config = dict(
    n_layer=20,
    d_model=320,
    n_head=15,
    n_kv_head=1,
    head_dim=32,
    d_mlp=1280,
    vocab_size=2283,
    activation='gelu',
    norm='layernorm',
    norm_place='pre',
    norm_eps=1e-06,
    positions='rope',
    rope_base=10000.0,
    rope_fraction=1.0,
    qk_norm=False,
    attn_scale=0.177,
    bias='none',
    tie_embeddings=True,
    parallel_block=True,
    init='normal',
    init_std_qkv=0.0295,
    init_std_o=0.0,
    init_std_up=0.0295,
    init_std_down=0.0,
    optimizer='muon_variant',
    lr=0.00809,
    beta1=0.93,
    weight_decay=0.01,
    lr_head=0.00946,
    grad_clip=0.5,
    warmup_steps=200,
    schedule='cos',
    final_lr_fraction=0.03,
    batch_tokens=131072,
    seq_len=256,
    doc_mask=True,
    train_tokens=1199000000,
    steps=9148,
    dataset='wikipedia_en',
)
Each number is 50 + 12 x the weight over its row's rms, rounded and kept within 0 to 99. Layers, rows and columns count from 0. The size before them is the row's rms in percent of the matrix's.

# layer 2 attention output (transposed), 480x320, rms 0.0843, rows 9-15,41-47,73-79,105-111,137-143,169-175,201-206,233-238,265-270,296-302,328-334,360-366,392-398,424-430,456-462, columns 128-191
094:67 60 41 52 46 60 33 40 46 60 48 35 34 39 27 63 51 40 42 55 57 53 60 48 47 59 36 67 60 69 56 30 45 36 49 31 57 58 45 40 46 27 49 53 56 64 55 36 62 57 38 73 47 60 40 65 77 54 43 51 30 47 62 82
095:67 53 56 51 64 49 29 54 61 60 51 68 52 58 59 58 46 34 53 32 48 46 40 55 70 38 67 46 58 52 74 58 49 34 50 62 51 64 61 57 43 64 43 32 55 22 58 52 49 41 46 53 41 65 23 60 67 38 63 76 42 42 50 47
100:68 51 43 60 59 39 17 41 69 60 53 51 57 51 51 56 38 41 71 53 46 42 51 55 65 55 47 64 56 44 42 60 51 52 49 68 29 52 60 49 28 49 28 55 58 49 48 52 68 50 45 53 46 84 49 38 64 51 48 49 24 75 45 67
093:34 52 77 48 72 56 54 52 71 72 71 58 65 27 52 37 42 47 41 75 27 45 32 56 55 46 30 47 58 51 55 35 73 54 24 44 51 53 53 44 38 55 47 38 50 39 42 65 53 54 45 55 37 49 16 42 48 36 43 49 57 77 77 41
110:48 38 59 65 44 55 51 56 55 53 42 40 36 37 33 60 46 29 31 56 22 67 31 26 48 38 36 54 46 78 61 49 51 50 26 37 45 30 35 60 38 44 70 44 58 57 64 64 40 58 46 41 46 59 79 40 35 59 55 68 60 47 52 57
103:32 54 54 24 59 53 40 55 51 55 66 75 38 54 65 72 34 35 38 44 49 49 39 52 60 54 21 51 61 44 51 33 58 63 49 65 50 48 47 45 63 53 66 44 45 43 50 54 52 71 43 36 81 27 39 57 68 35 43 48 50 52 42 54
095:40 56 36 41 39 72 43 43 78 71 45 49 45 61 45 23 68 62 52 57 39 48 55 53 53 38 42 52 28 53 54 57 37 41 44 27 60 38 51 60 44 60 55 49 56 55 55 56 36 56 61 54 57 75 42 43 41 57 60 54 48 42 51 42
103:38 49 56 52 78 36 51 74 59 55 27 57 84 57 42 48 66 30 38 46 42 61 28 54 55 53 30 52 41 47 52 58 45 40 52 52 30 64 57 51 55 27 29 38 65 40 39 52 47 65 61 31 64 51 70 58 35 47 51 47 69 72 40 26
094:42 39 38 70 62 54 48 42 34 44 58 42 40 50 41 31 49 53 60 59 47 74 54 48 50 36 59 62 45 63 44 18 60 50 39 24 43 48 45 61 49 58 69 51 48 38 33 75 42 35 40 52 47 43 53 51 41 53 34 70 59 49 57 51
096:45 47 61 52 67 49 31 26 42 69 32 50 77 50 37 48 64 47 66 60 43 46 53 43 55 43 58 47 54 38 47 28 53 37 57 73 38 43 37 35 40 54 59 47 69 57 42 64 63 50 22 27 63 47 54 45 58 48 62 46 45 33 37 53
095:64 46 58 56 28 58 38 51 40 57 48 43 55 60 36 32 60 25 35 64 87 54 67 58 69 36 59 61 50 57 53 51 43 53 41 51 80 50 34 70 50 62 48 32 42 33 52 48 49 40 32 39 65 65 40 60 61 60 48 31 40 33 41 50
088:47 37 62 58 58 43 62 67 45 79 22 49 45 53 47 31 46 70 64 57 33 70 53 52 55 48 64 35 37 42 55 48 44 45 69 39 65 65 57 48 41 50 56 55 27 55 67 62 38 69 55 40 45 39 36 70 58 49 45 72 63 41 38 53
095:44 39 51 68 32 58 37 55 49 59 32 41 49 53 40 38 59 38 51 53 53 49 50 48 41 54 55 64 79 47 60 44 48 61 30 47 41 42 32 60 38 66 43 45 60 33 77 45 49 49 32 40 76 59 62 37 52 65 52 56 47 51 47 55
094:56 52 33 40 45 26 49 53 28 49 37 62 89 44 39 68 57 34 52 42 54 56 46 31 48 54 44 31 53 31 57 50 50 43 45 68 52 74 63 51 65 59 52 50 34 41 45 54 58 45 48 59 39 34 60 40 52 72 63 64 47 40 51 49
118:65 49 25 55 55 59 75 38 67 39 44 45 47 52 61 51 58 51 48 46 40 84 51 53 48 33 61 32 47 56 53 60 40 60 33 44 34 63 40 53 67 38 35 58 40 56 32 45 52 37 38 52 61 55 60 36 40 76 25 31 54 43 54 50
103:54 39 58 45 32 44 65 52 52 54 62 57 67 39 48 59 47 41 47 63 51 60 42 61 48 53 27 32 40 44 51 56 69 44 48 35 62 62 47 33 37 45 34 36 40 67 36 59 50 39 44 45 37 56 64 52 49 71 57 54 50 53 54 41
104:44 52 76 61 51 47 56 34 59 48 51 42 50 46 52 60 34 28 36 35 51 47 57 50 48 45 57 45 56 61 47 50 48 72 43 57 71 45 74 59 48 67 61 24 33 62 58 53 29 47 45 61 76 52 65 51 39 53 67 61 64 50 57 61
092:61 50 55 53 44 48 60 39 54 50 56 55 73 41 64 68 32 41 59 49 58 47 60 54 37 73 60 51 66 60 56 44 79 60 69 31 51 54 47 73 62 61 50 60 46 51 71 48 66 66 37 63 52 43 35 29 25 27 48 60 57 52 60 44
103:52 58 50 39 56 40 37 55 48 37 53 60 59 36 51 51 53 39 62 49 75 36 76 54 70 42 51 55 52 55 50 58 14 58 43 52 52 52 35 45 61 54 42 39 48 50 49 37 55 27 74 71 49 40 50 44 43 32 41 50 65 61 18 51
101:55 51 43 36 39 45 23 44 39 38 57 35 72 37 41 68 40 48 45 29 46 59 53 36 45 63 61 54 64 39 36 44 48 64 50 59 44 50 54 68 52 32 50 45 52 55 57 39 38 55 46 55 58 45 52 60 47 41 46 47 63 24 76 37
112:28 61 52 53 69 65 43 41 59 45 46 54 62 39 39 62 52 48 53 68 52 56 61 64 50 46 50 61 39 53 50 46 28 51 52 49 45 48 50 52 51 59 62 33 80 52 72 31 54 53 52 52 49 45 41 40 43 58 61 46 46 47 33 43
121:42 53 37 67 43 47 55 68 49 51 64 33 51 54 59 44 53 39 67 67 59 37 53 72 53 75 44 24 56 26 54 52 53 33 60 24 43 24 49 32 50 43 53 37 48 66 51 41 58 58 49 40 58 45 44 37 53 45 29 53 37 63 65 35
110:47 57 42 70 33 57 23 53 41 60 54 22 43 48 58 49 51 55 53 63 57 59 43 48 55 53 40 43 53 22 45 63 70 57 54 52 64 47 32 54 46 56 71 75 33 45 71 61 59 58 49 23 52 41 51 57 36 42 40 36 25 54 62 48
109:61 42 49 49 42 38 67 62 51 42 47 66 58 65 57 48 52 38 47 63 40 23 43 71 47 45 25 35 51 62 28 53 37 54 40 58 73 39 36 30 41 28 39 49 57 42 43 47 53 65 54 58 61 43 70 53 46 68 53 51 37 34 57 67
098:56 50 57 43 47 40 37 52 54 40 41 38 53 47 44 30 29 61 46 40 33 63 46 66 33 51 56 54 48 67 62 50 39 59 38 29 50 40 53 30 49 51 67 48 49 45 51 53 50 57 53 59 70 42 63 31 76 57 57 46 51 49 67 40
115:48 70 40 59 55 74 74 40 64 44 62 75 42 53 40 35 46 69 50 51 64 47 38 60 51 26 77 34 63 64 64 54 55 56 42 49 36 74 43 55 52 59 63 58 42 67 40 51 51 56 31 44 56 49 53 64 57 53 59 14 48 36 56 39
105:50 58 25 46 69 55 31 37 43 32 58 52 55 46 58 62 72 51 58 58 46 20 66 43 48 57 71 53 60 34 62 53 33 60 39 41 48 43 49 53 45 53 39 53 36 57 40 66 56 31 58 64 57 60 47 48 28 52 52 56 38 56 66 47
107:36 58 57 40 53 56 61 62 32 36 41 56 33 64 62 50 51 37 58 43 47 70 45 44 46 44 57 62 65 63 37 57 63 59 36 52 42 48 59 27 56 48 56 64 52 49 33 71 36 55 53 30 43 42 58 66 52 46 36 12 48 49 36 56
098:34 45 61 41 23 42 45 52 49 28 64 48 32 44 49 59 28 47 47 59 50 80 41 53 48 63 56 39 70 36 41 51 58 75 40 73 52 46 41 44 60 63 50 66 30 48 35 35 24 44 46 43 47 56 53 58 43 69 67 23 42 40 33 42
105:45 47 41 44 45 53 61 63 66 61 52 47 70 41 32 43 38 50 55 63 45 67 63 17 24 57 40 48 56 30 55 47 47 32 37 67 42 63 50 55 60 52 59 51 52 37 46 37 74 44 49 56 54 43 47 31 50 55 63 51 41 40 35 77
110:57 53 41 41 45 45 53 48 51 58 34 61 62 55 52 58 43 39 38 61 54 38 38 59 46 60 53 52 47 47 53 44 46 50 16 57 31 46 69 52 78 52 64 61 35 68 40 51 32 49 63 36 51 45 33 56 10 64 55 42 75 31 28 46
102:59 34 48 45 31 58 39 70 38 40 52 51 49 60 35 59 41 54 39 32 67 53 39 71 47 56 36 57 30 46 62 66 67 26 57 43 33 31 48 61 45 26 34 48 65 64 30 58 57 25 55 36 42 48 48 56 38 43 50 30 54 43 50 42
103:58 70 43 55 76 58 60 34 62 33 46 48 38 64 66 50 61 60 55 53 64 57 44 37 49 51 42 34 74 59 31 55 34 64 51 58 49 52 56 72 48 56 28 44 68 57 48 59 37 57 54 56 50 53 55 35 40 75 76 54 38 54 52 32
099:26 54 54 41 71 53 54 45 39 56 63 50 37 48 41 50 33 44 56 63 54 64 40 72 35 48 55 37 64 48 52 64 43 49 47 39 29 34 46 39 82 61 59 28 73 51 32 56 35 81 64 73 52 45 45 42 57 67 52 70 54 44 55 53
109:37 35 49 75 70 42 34 61 56 49 38 54 46 29 18 63 49 65 52 62 45 43 49 45 21 60 53 60 65 60 49 67 49 54 43 37 40 61 36 47 43 52 48 56 54 30 60 54 57 66 28 19 44 45 32 57 30 45 25 45 53 61 39 48
094:67 32 45 48 59 30 45 44 54 41 44 58 58 62 44 37 57 53 60 36 50 50 38 60 38 37 43 80 51 56 52 46 53 60 47 45 64 66 72 57 43 49 57 55 38 55 42 51 51 28 64 57 55 52 43 54 50 34 58 46 48 29 33 43
098:65 65 47 34 50 49 61 21 53 42 19 41 39 35 61 41 20 45 56 51 61 66 63 52 48 48 58 42 54 66 55 62 36 61 54 43 39 47 55 56 68 62 48 35 39 58 38 69 52 80 16 71 30 51 54 48 72 43 62 37 78 59 47 42
098:27 31 63 75 59 55 41 33 33 42 41 58 62 50 60 65 51 71 63 65 44 68 34 60 45 62 47 37 53 63 47 52 41 53 52 53 71 69 64 54 40 42 46 26 37 44 53 38 23 26 57 51 47 44 23 58 50 26 31 52 56 49 45 53
083:63 61 51 82 63 46 48 46 39 72 43 53 67 42 62 47 54 41 52 43 23 51 57 44 30 67 46 50 23 47 44 52 43 41 42 50 38 60 46 64 27 34 45 50 56 53 68 54 58 55 46 72 69 42 47 67 51 28 29 60 55 46 49 70
089:34 51 44 41 58 49 37 52 47 45 28 46 72 43 56 58 37 45 45 59 43 56 57 72 27 52 42 40 41 46 50 63 54 60 43 56 50 61 39 41 51 62 55 39 48 62 27 55 43 49 63 68 36 39 56 50 41 53 31 60 52 34 41 46
090:48 26 72 55 45 39 61 38 43 55 33 68 65 50 67 53 55 53 61 58 64 65 45 52 28 42 44 41 53 54 55 53 55 52 39 63 54 60 55 56 52 35 36 45 46 54 54 51 33 51 45 43 49 43 33 72 53 38 43 57 47 56 46 80
093:36 42 50 49 53 50 55 27 49 45 52 51 64 74 48 55 43 49 53 24 59 57 53 47 50 37 53 37 61 30 42 59 66 37 48 62 44 71 52 53 58 64 41 26 54 65 45 68 43 60 35 23 60 45 62 31 36 58 60 53 50 50 61 72
105:48 46 45 29 50 27 44 31 51 52 54 69 67 47 46 65 51 38 65 43 46 49 50 61 50 33 57 46 36 44 37 49 51 49 38 54 35 33 50 51 53 75 36 67 53 50 45 28 48 39 55 60 34 63 69 47 63 47 48 66 60 48 75 54
096:57 38 84 52 53 38 35 63 39 36 53 66 48 52 40 54 37 46 40 36 41 35 49 26 37 40 53 29 48 53 71 54 58 43 40 58 51 47 53 47 44 34 30 49 79 62 44 66 57 47 60 50 39 51 35 52 58 46 49 37 76 49 53 72
098:43 37 48 50 39 55 43 66 45 52 43 81 57 33 32 61 46 51 58 59 51 54 76 59 65 77 40 50 68 53 34 35 64 62 50 51 52 51 69 69 50 36 56 44 62 56 56 56 44 44 42 60 38 46 44 57 42 41 39 51 56 37 49 59
103:17 47 47 51 63 50 40 28 59 52 75 43 47 58 59 57 59 48 47 54 56 37 78 60 71 34 49 51 52 48 41 49 43 59 46 50 47 36 60 61 49 67 59 43 54 49 33 32 61 60 55 53 31 51 46 63 37 48 67 70 61 53 32 55
110:54 47 51 88 30 67 58 61 49 41 40 27 49 51 58 49 62 50 57 27 26 55 57 81 51 52 61 61 41 42 41 65 57 47 67 57 57 49 76 41 48 61 55 46 52 45 26 16 48 59 36 65 43 61 42 37 59 52 39 55 43 39 63 58
098:42 54 45 43 46 60 66 46 64 45 49 47 27 22 59 32 50 57 69 44 60 42 37 59 25 62 33 28 53 50 53 31 45 65 58 29 28 42 56 56 32 33 59 59 48 38 44 51 52 45 36 42 47 59 57 57 53 46 61 78 44 21 52 29
094:45 55 47 67 32 58 67 41 54 62 40 43 24 31 81 47 49 57 61 63 46 49 60 41 58 73 45 37 63 36 56 53 44 52 64 56 49 65 73 69 51 48 67 27 39 50 43 44 49 36 53 43 52 45 59 55 63 49 28 52 47 61 19 48
103:59 55 54 42 31 53 66 57 35 65 50 51 41 28 39 38 31 36 52 45 47 29 62 56 51 51 44 42 54 40 42 65 41 59 51 58 56 57 50 29 39 58 38 57 46 48 29 52 57 38 30 58 66 47 55 52 49 57 66 50 48 40 50 50
102:53 50 34 30 41 53 46 56 37 49 57 72 54 51 36 39 46 60 15 33 53 42 52 49 42 48 65 65 39 52 54 48 49 52 58 27 37 51 30 76 27 69 38 64 21 41 41 73 66 62 53 47 59 58 50 47 76 65 58 50 34 50 56 46
098:36 47 69 38 43 48 23 61 43 47 43 47 41 44 40 38 54 57 65 46 42 44 40 39 50 44 50 23 56 48 63 48 60 42 67 35 30 51 48 47 58 63 70 51 56 40 36 72 25 51 62 54 43 41 62 33 64 51 59 34 64 45 49 66
097:71 52 41 47 51 52 40 03 44 41 41 41 56 36 36 50 38 31 51 45 67 45 50 69 46 49 39 58 39 49 66 41 41 35 31 58 56 62 60 54 49 46 53 55 67 53 44 59 60 44 35 53 73 60 55 61 37 56 36 45 37 56 36 57
103:65 62 50 75 47 48 58 55 51 47 59 29 64 39 45 40 58 39 49 52 38 63 37 52 54 53 58 56 33 49 32 57 40 38 31 48 56 57 81 64 37 45 50 57 49 59 74 41 56 28 50 60 40 61 71 27 29 47 68 52 47 53 45 64
099:53 44 66 66 59 61 55 54 54 56 62 33 56 36 55 64 56 48 22 66 57 35 66 50 43 51 47 33 58 63 59 40 55 45 44 53 58 35 61 68 38 59 77 40 49 45 47 55 60 56 72 63 39 62 45 38 54 54 59 75 23 43 49 54
101:70 58 33 44 48 29 52 48 44 53 58 56 29 64 63 44 30 41 58 45 41 44 79 41 42 42 39 67 54 56 46 50 57 54 60 39 38 31 81 59 58 58 34 34 45 56 33 44 18 63 39 62 45 48 27 55 38 51 47 65 59 38 47 42
099:56 61 30 38 57 48 34 49 54 40 43 56 46 29 37 45 66 46 62 39 52 29 55 54 42 60 49 48 65 60 58 59 52 52 70 44 35 77 29 56 49 62 42 51 69 40 65 50 67 34 45 39 35 42 44 47 52 29 78 46 36 43 42 57
097:44 17 29 50 72 54 56 19 40 46 37 50 45 49 64 42 40 50 41 63 52 36 51 36 61 56 40 53 59 52 36 46 26 70 65 52 50 35 49 37 31 50 51 44 37 63 53 52 52 80 43 43 62 47 44 78 29 54 48 61 71 64 46 47
096:55 52 53 58 53 68 37 40 46 58 61 59 56 58 41 23 54 53 51 45 59 30 49 73 30 55 70 49 66 35 59 51 78 59 38 55 50 43 45 46 56 56 56 45 53 33 64 43 50 61 46 27 31 16 45 47 49 46 52 62 50 62 56 32
102:54 57 33 61 49 54 53 31 40 64 45 52 39 56 49 42 52 58 35 49 53 27 39 57 50 40 52 56 65 64 48 40 35 55 41 43 44 54 40 37 53 56 45 70 66 64 46 51 62 76 44 59 54 47 49 26 46 52 56 30 60 74 53 50
102:41 53 44 42 64 57 56 46 51 58 52 59 57 43 46 47 22 30 48 51 37 50 80 31 35 49 38 34 61 50 65 46 43 49 23 25 35 31 48 41 35 62 38 60 51 61 40 57 37 46 43 69 50 59 47 56 38 33 43 66 26 24 51 71
093:43 59 54 26 45 41 37 49 41 54 44 58 31 62 43 65 57 73 71 52 28 63 68 36 29 55 58 56 56 45 59 38 53 80 63 54 66 45 52 42 58 52 52 32 35 38 45 45 45 36 52 51 45 26 64 48 61 62 51 56 26 65 53 42
096:39 48 30 69 55 44 61 44 48 35 37 49 67 52 45 48 58 56 35 47 53 59 47 59 65 63 49 76 68 41 47 19 47 49 68 53 67 20 58 45 53 54 57 42 40 52 39 40 54 48 49 43 48 64 40 55 59 70 49 26 58 56 39 60
100:41 52 57 48 39 76 75 52 48 42 43 45 27 54 67 57 62 39 46 41 47 83 41 42 69 42 51 29 21 39 60 54 72 55 25 46 47 43 35 49 61 46 52 73 75 38 66 54 43 39 48 63 43 40 62 37 57 62 39 48 59 54 63 34
096:35 60 38 62 25 24 61 52 66 55 62 47 20 68 55 48 63 73 48 38 48 65 30 46 59 28 59 47 43 51 53 50 38 69 61 58 45 24 59 67 61 42 44 55 45 51 56 56 52 54 46 64 46 44 47 45 67 79 49 60 36 65 52 50
096:73 65 62 29 50 50 62 55 45 72 58 45 39 48 63 30 39 44 28 64 51 45 53 31 72 47 54 71 53 25 39 61 66 48 23 43 43 43 51 45 61 43 58 33 46 48 38 35 68 36 48 58 66 42 70 56 64 56 43 28 54 39 59 63
107:44 39 67 57 45 40 60 49 56 33 38 34 38 56 38 46 43 66 68 43 46 61 55 61 49 62 51 48 20 61 44 58 45 50 51 70 67 31 33 60 56 38 29 41 43 46 44 66 58 39 52 60 51 37 50 76 48 39 54 43 58 50 47 43
072:52 62 47 61 46 32 59 43 54 62 39 51 51 49 29 56 62 30 37 63 34 61 41 52 38 64 63 53 45 41 28 47 33 44 65 66 73 41 71 61 48 54 56 43 54 33 48 29 59 36 55 50 60 55 22 43 60 62 61 35 58 57 33 36
071:65 78 30 54 46 42 55 59 61 47 61 52 70 61 55 26 58 48 32 36 48 37 35 44 45 48 51 57 46 52 38 53 47 62 51 39 66 46 70 52 48 51 44 51 64 29 45 68 63 52 42 41 25 66 54 75 62 60 53 30 64 68 38 57
077:30 29 48 49 42 51 46 54 57 61 48 51 58 50 36 42 44 69 38 72 40 50 63 69 55 42 35 67 47 31 41 73 48 57 46 53 50 34 26 57 38 49 47 45 29 48 50 59 48 50 56 48 50 33 35 42 53 57 35 45 47 37 48 49
076:67 64 42 60 35 34 72 59 52 52 53 51 26 56 39 51 52 49 39 44 54 47 43 35 53 48 40 55 58 77 58 50 50 35 79 39 64 54 45 51 62 39 60 60 42 32 52 33 71 58 46 66 59 39 56 62 30 42 51 39 59 41 39 70
084:47 67 57 58 53 50 57 56 53 29 50 70 57 66 64 45 52 51 51 48 41 30 55 57 58 57 48 66 51 42 44 54 50 24 38 50 43 55 51 41 39 65 36 43 57 63 24 27 55 40 60 47 56 58 41 28 47 38 66 48 56 37 42 52
088:51 47 34 62 37 49 34 53 67 54 53 55 49 56 32 66 30 66 55 48 58 38 53 56 53 41 53 16 42 42 60 44 71 89 61 68 32 62 44 35 45 44 43 57 50 40 35 80 53 48 32 53 42 52 42 39 52 53 59 49 46 70 61 41
073:57 51 59 37 64 41 44 62 59 44 38 46 53 77 75 46 54 62 39 52 52 60 49 63 61 49 54 72 46 45 57 46 56 46 50 60 48 68 34 51 28 56 68 59 48 49 43 53 32 56 44 35 32 79 58 55 55 39 51 50 44 44 56 44
099:44 64 74 29 52 62 56 63 63 57 65 58 52 21 61 52 65 64 53 49 32 52 55 59 54 61 46 47 47 47 47 29 45 58 45 35 38 49 47 40 61 46 69 59 53 48 56 47 33 50 68 41 24 49 69 62 44 39 78 64 51 55 53 49
096:51 60 56 56 47 44 57 36 38 54 49 54 50 54 37 42 44 53 33 47 55 45 29 40 41 24 34 68 55 55 63 54 57 42 37 59 42 71 37 38 38 36 52 47 73 49 62 57 41 46 26 42 49 73 40 64 40 45 55 57 64 59 18 52
099:60 47 66 31 63 55 52 43 44 25 46 67 43 45 81 48 81 50 54 42 54 35 63 66 38 56 50 32 52 60 56 40 35 53 57 33 62 43 56 47 76 59 70 73 74 59 52 41 56 51 82 43 50 42 58 52 23 13 54 38 51 43 61 43
102:55 51 43 45 72 49 57 58 43 58 70 45 49 56 50 33 23 74 41 42 32 50 55 39 47 49 55 54 40 45 51 53 51 50 65 60 45 35 43 60 60 57 52 47 38 39 35 52 39 49 59 52 43 59 51 40 51 36 30 46 51 60 47 42
095:64 51 46 39 48 79 75 53 29 15 56 57 48 52 34 83 49 47 53 29 53 23 45 44 23 73 64 63 35 54 58 33 36 48 59 46 89 44 69 50 57 36 46 53 35 69 37 44 61 37 41 29 31 42 51 50 58 36 42 66 34 47 49 55
094:47 42 46 63 32 45 54 40 61 40 56 52 62 39 63 58 63 63 41 49 34 50 49 57 48 72 45 71 62 57 55 46 62 36 70 53 51 43 57 54 58 37 42 46 48 37 56 47 54 54 60 41 52 60 37 68 53 53 48 72 57 52 52 72
098:50 61 47 47 46 58 36 74 45 48 55 58 57 33 58 55 55 58 30 39 71 56 45 53 42 36 61 48 55 25 38 65 52 62 70 39 46 49 69 36 55 49 61 60 39 41 49 42 54 32 54 57 34 68 45 38 82 51 60 53 62 62 48 43
117:51 36 53 51 48 46 66 47 61 28 75 41 86 31 55 56 60 28 47 81 71 37 35 47 37 42 44 40 43 61 35 68 53 43 58 22 55 53 35 54 45 42 41 57 44 46 69 57 70 56 50 38 50 61 46 66 40 61 42 53 55 55 33 37
112:43 45 54 88 52 49 54 65 50 48 26 36 32 49 49 65 56 47 72 62 39 45 53 53 67 46 69 36 61 46 41 25 47 56 47 55 61 66 33 51 56 53 64 60 26 43 67 60 45 50 70 56 62 46 44 37 38 54 56 56 29 20 68 48
116:37 39 49 54 53 57 47 41 49 47 62 56 44 61 55 52 67 51 58 66 55 55 45 43 63 53 77 65 67 75 38 66 51 53 49 65 48 59 43 40 48 42 43 86 54 43 51 44 53 45 55 44 59 61 79 59 45 49 54 30 30 51 65 39
119:56 57 52 48 48 39 66 57 49 55 66 53 48 38 71 38 45 45 34 47 47 81 46 53 49 40 43 41 36 61 53 49 32 69 43 23 46 40 39 58 60 51 49 48 33 53 49 46 51 55 46 63 42 49 68 48 56 55 38 22 47 46 42 27
116:47 63 48 40 48 52 60 73 53 40 46 49 47 33 55 32 61 63 62 47 76 53 50 48 26 66 64 54 80 42 43 66 42 43 56 57 62 78 42 47 60 43 37 51 46 45 68 39 32 64 63 40 52 27 71 21 59 52 43 34 35 21 54 53
114:45 56 64 43 26 54 37 60 48 35 50 55 50 75 52 60 50 63 15 44 50 57 45 40 48 45 41 27 40 42 47 40 46 48 55 74 42 48 40 42 55 42 51 57 38 71 56 39 46 56 59 57 55 50 32 50 62 43 75 52 54 69 50 43
113:51 52 50 73 54 45 43 35 70 26 59 52 50 46 50 61 50 60 51 80 28 45 62 38 53 50 65 64 47 57 48 61 47 42 45 40 51 63 35 42 33 38 45 60 33 53 38 53 40 33 66 60 39 48 49 59 38 59 48 41 30 73 57 72
087:49 54 49 33 47 41 45 68 46 49 27 57 19 56 65 52 33 45 52 63 33 44 55 60 47 51 63 62 52 44 49 56 54 70 73 37 30 33 52 41 53 75 63 61 79 27 53 53 62 56 63 30 49 45 43 28 71 53 61 49 44 70 49 71
103:60 45 43 49 42 46 41 43 68 73 50 29 62 53 43 46 64 48 37 40 39 49 48 30 55 49 41 61 28 53 41 51 32 55 39 66 29 59 31 46 19 61 40 46 67 31 60 49 62 53 54 52 63 41 35 51 81 60 65 48 71 34 69 54
096:31 55 36 41 41 57 56 44 67 71 64 55 56 46 30 45 63 62 50 61 32 64 43 43 35 55 45 49 55 51 38 54 42 71 33 58 70 56 39 47 70 50 45 40 33 57 65 48 47 60 47 65 58 38 50 39 53 38 40 57 32 54 47 72
104:50 60 52 51 60 60 26 62 38 30 43 56 43 68 74 38 67 38 48 63 55 51 39 40 46 58 53 70 32 53 60 57 61 41 62 46 61 74 56 50 55 39 47 62 76 64 63 46 48 51 55 43 52 43 35 56 56 66 49 47 50 55 48 41
095:43 58 32 47 49 56 45 38 47 60 50 50 56 46 73 53 60 58 54 46 54 54 43 46 56 66 48 36 58 41 65 55 50 47 40 58 54 32 37 38 53 61 45 66 72 42 58 49 60 26 42 42 49 70 26 62 25 52 40 40 57 58 46 44
103:62 50 44 31 66 53 50 59 32 54 58 49 50 63 56 48 48 49 68 51 58 58 49 57 48 44 42 56 20 58 56 47 36 57 70 29 77 53 52 38 40 67 50 59 67 59 51 47 49 56 50 50 57 53 46 39 41 48 65 59 53 37 41 40
091:64 53 48 48 51 42 59 79 62 65 49 40 44 69 66 36 45 41 56 66 56 32 45 48 82 52 55 61 59 56 60 63 68 50 43 68 47 57 55 53 51 13 54 52 56 44 48 60 25 46 58 40 46 30 59 49 46 51 37 51 47 34 58 38
102:52 37 50 73 46 30 55 48 57 56 54 55 55 58 55 29 47 69 51 54 61 53 52 44 65 32 67 56 40 51 57 65 44 58 60 57 56 66 65 21 42 52 49 46 51 46 47 61 49 64 55 52 79 44 52 33 71 49 72 48 50 39 59 50
114:45 54 51 54 47 49 56 49 52 76 66 53 63 51 58 40 47 63 45 59 62 49 70 55 78 62 56 44 33 40 54 59 57 35 47 57 53 57 39 59 32 57 52 56 22 49 52 44 49 52 61 41 60 53 37 54 54 42 45 50 44 56 76 62
106:53 65 42 58 68 55 47 73 32 54 44 41 49 64 59 62 39 32 55 37 78 44 48 58 48 33 36 46 47 45 41 60 61 67 44 47 47 56 40 39 33 34 54 48 59 35 80 55 42 61 53 64 45 53 85 50 33 64 57 42 48 47 60 21
096:47 43 39 53 77 61 50 68 55 72 56 54 63 73 56 43 36 55 47 75 39 56 53 56 67 46 58 42 45 45 54 52 69 54 47 61 52 63 66 42 34 51 51 51 39 55 36 44 36 50 57 35 25 61 49 64 64 33 40 58 47 42 68 35
102:43 58 65 44 51 44 58 48 45 62 29 53 32 59 42 62 46 24 55 51 50 53 49 52 58 33 51 38 63 75 40 60 36 40 62 59 44 67 84 18 56 65 59 61 57 52 41 38 39 41 51 71 54 53 42 44 38 58 50 57 36 59 42 28
101:50 70 59 78 44 68 59 63 52 66 51 82 61 63 37 61 58 53 52 50 63 61 39 36 59 45 49 40 29 59 63 33 33 32 36 39 39 51 53 70 47 64 42 60 49 53 65 31 42 33 43 41 40 58 39 55 62 26 30 37 41 51 53 51
103:47 39 33 38 56 46 35 34 28 76 48 43 46 39 49 50 47 48 56 35 39 52 44 51 65 52 54 55 32 43 65 66 86 17 61 31 80 65 56 55 41 74 43 46 49 62 59 64 66 44 47 50 50 55 35 46 62 25 52 60 55 29 35 35
# layer 2 attention value, 32x320, rms 0.0669, rows 9-15, columns 128-191
101:40 52 64 33 52 77 50 47 42 39 56 81 59 69 67 49 62 45 48 27 51 34 58 59 33 40 49 62 48 58 54 71 56 47 52 23 59 40 60 68 56 57 56 20 68 40 45 43 56 51 74 48 45 63 45 67 38 43 66 38 54 31 38 54
096:44 41 54 55 70 49 57 53 56 55 44 34 62 51 31 67 45 52 47 58 51 70 55 45 54 57 44 26 08 38 76 51 47 63 30 23 47 31 48 69 48 46 53 33 70 43 41 43 67 50 58 45 43 41 47 58 57 69 33 41 56 39 44 60
097:44 43 53 72 34 39 28 50 66 35 33 31 61 58 35 67 48 71 37 48 51 53 50 57 42 73 68 52 60 63 32 76 41 55 33 74 46 60 54 43 46 55 38 45 52 43 65 47 48 62 28 49 71 49 60 41 45 58 43 66 69 53 41 41
102:70 54 42 32 47 65 60 32 48 54 53 67 40 51 70 63 46 67 55 44 53 54 35 41 47 44 48 41 47 69 53 69 67 57 57 54 50 45 50 48 40 36 66 46 63 46 48 76 55 63 53 60 51 44 61 57 55 39 57 45 54 61 43 55
099:10 64 62 52 46 69 33 52 35 48 42 54 61 45 53 63 57 37 67 46 41 52 47 51 45 37 48 36 56 37 36 35 42 54 59 71 57 70 77 65 56 57 53 68 36 51 57 72 39 45 41 58 55 49 42 40 60 47 35 40 59 60 53 26
101:59 68 32 31 34 64 68 38 59 66 38 52 46 75 47 62 53 54 72 50 46 67 58 50 38 72 41 20 39 43 49 16 43 58 50 47 56 53 54 43 62 66 58 48 66 62 43 64 49 37 43 68 51 62 40 50 40 45 62 53 46 37 21 41
104:32 29 70 36 35 58 45 66 51 60 48 41 62 44 57 67 31 52 36 33 41 73 46 31 48 48 42 52 43 36 61 59 50 56 54 80 42 61 59 57 43 51 40 36 56 35 41 46 75 48 50 40 43 31 50 45 35 46 59 68 59 57 53 68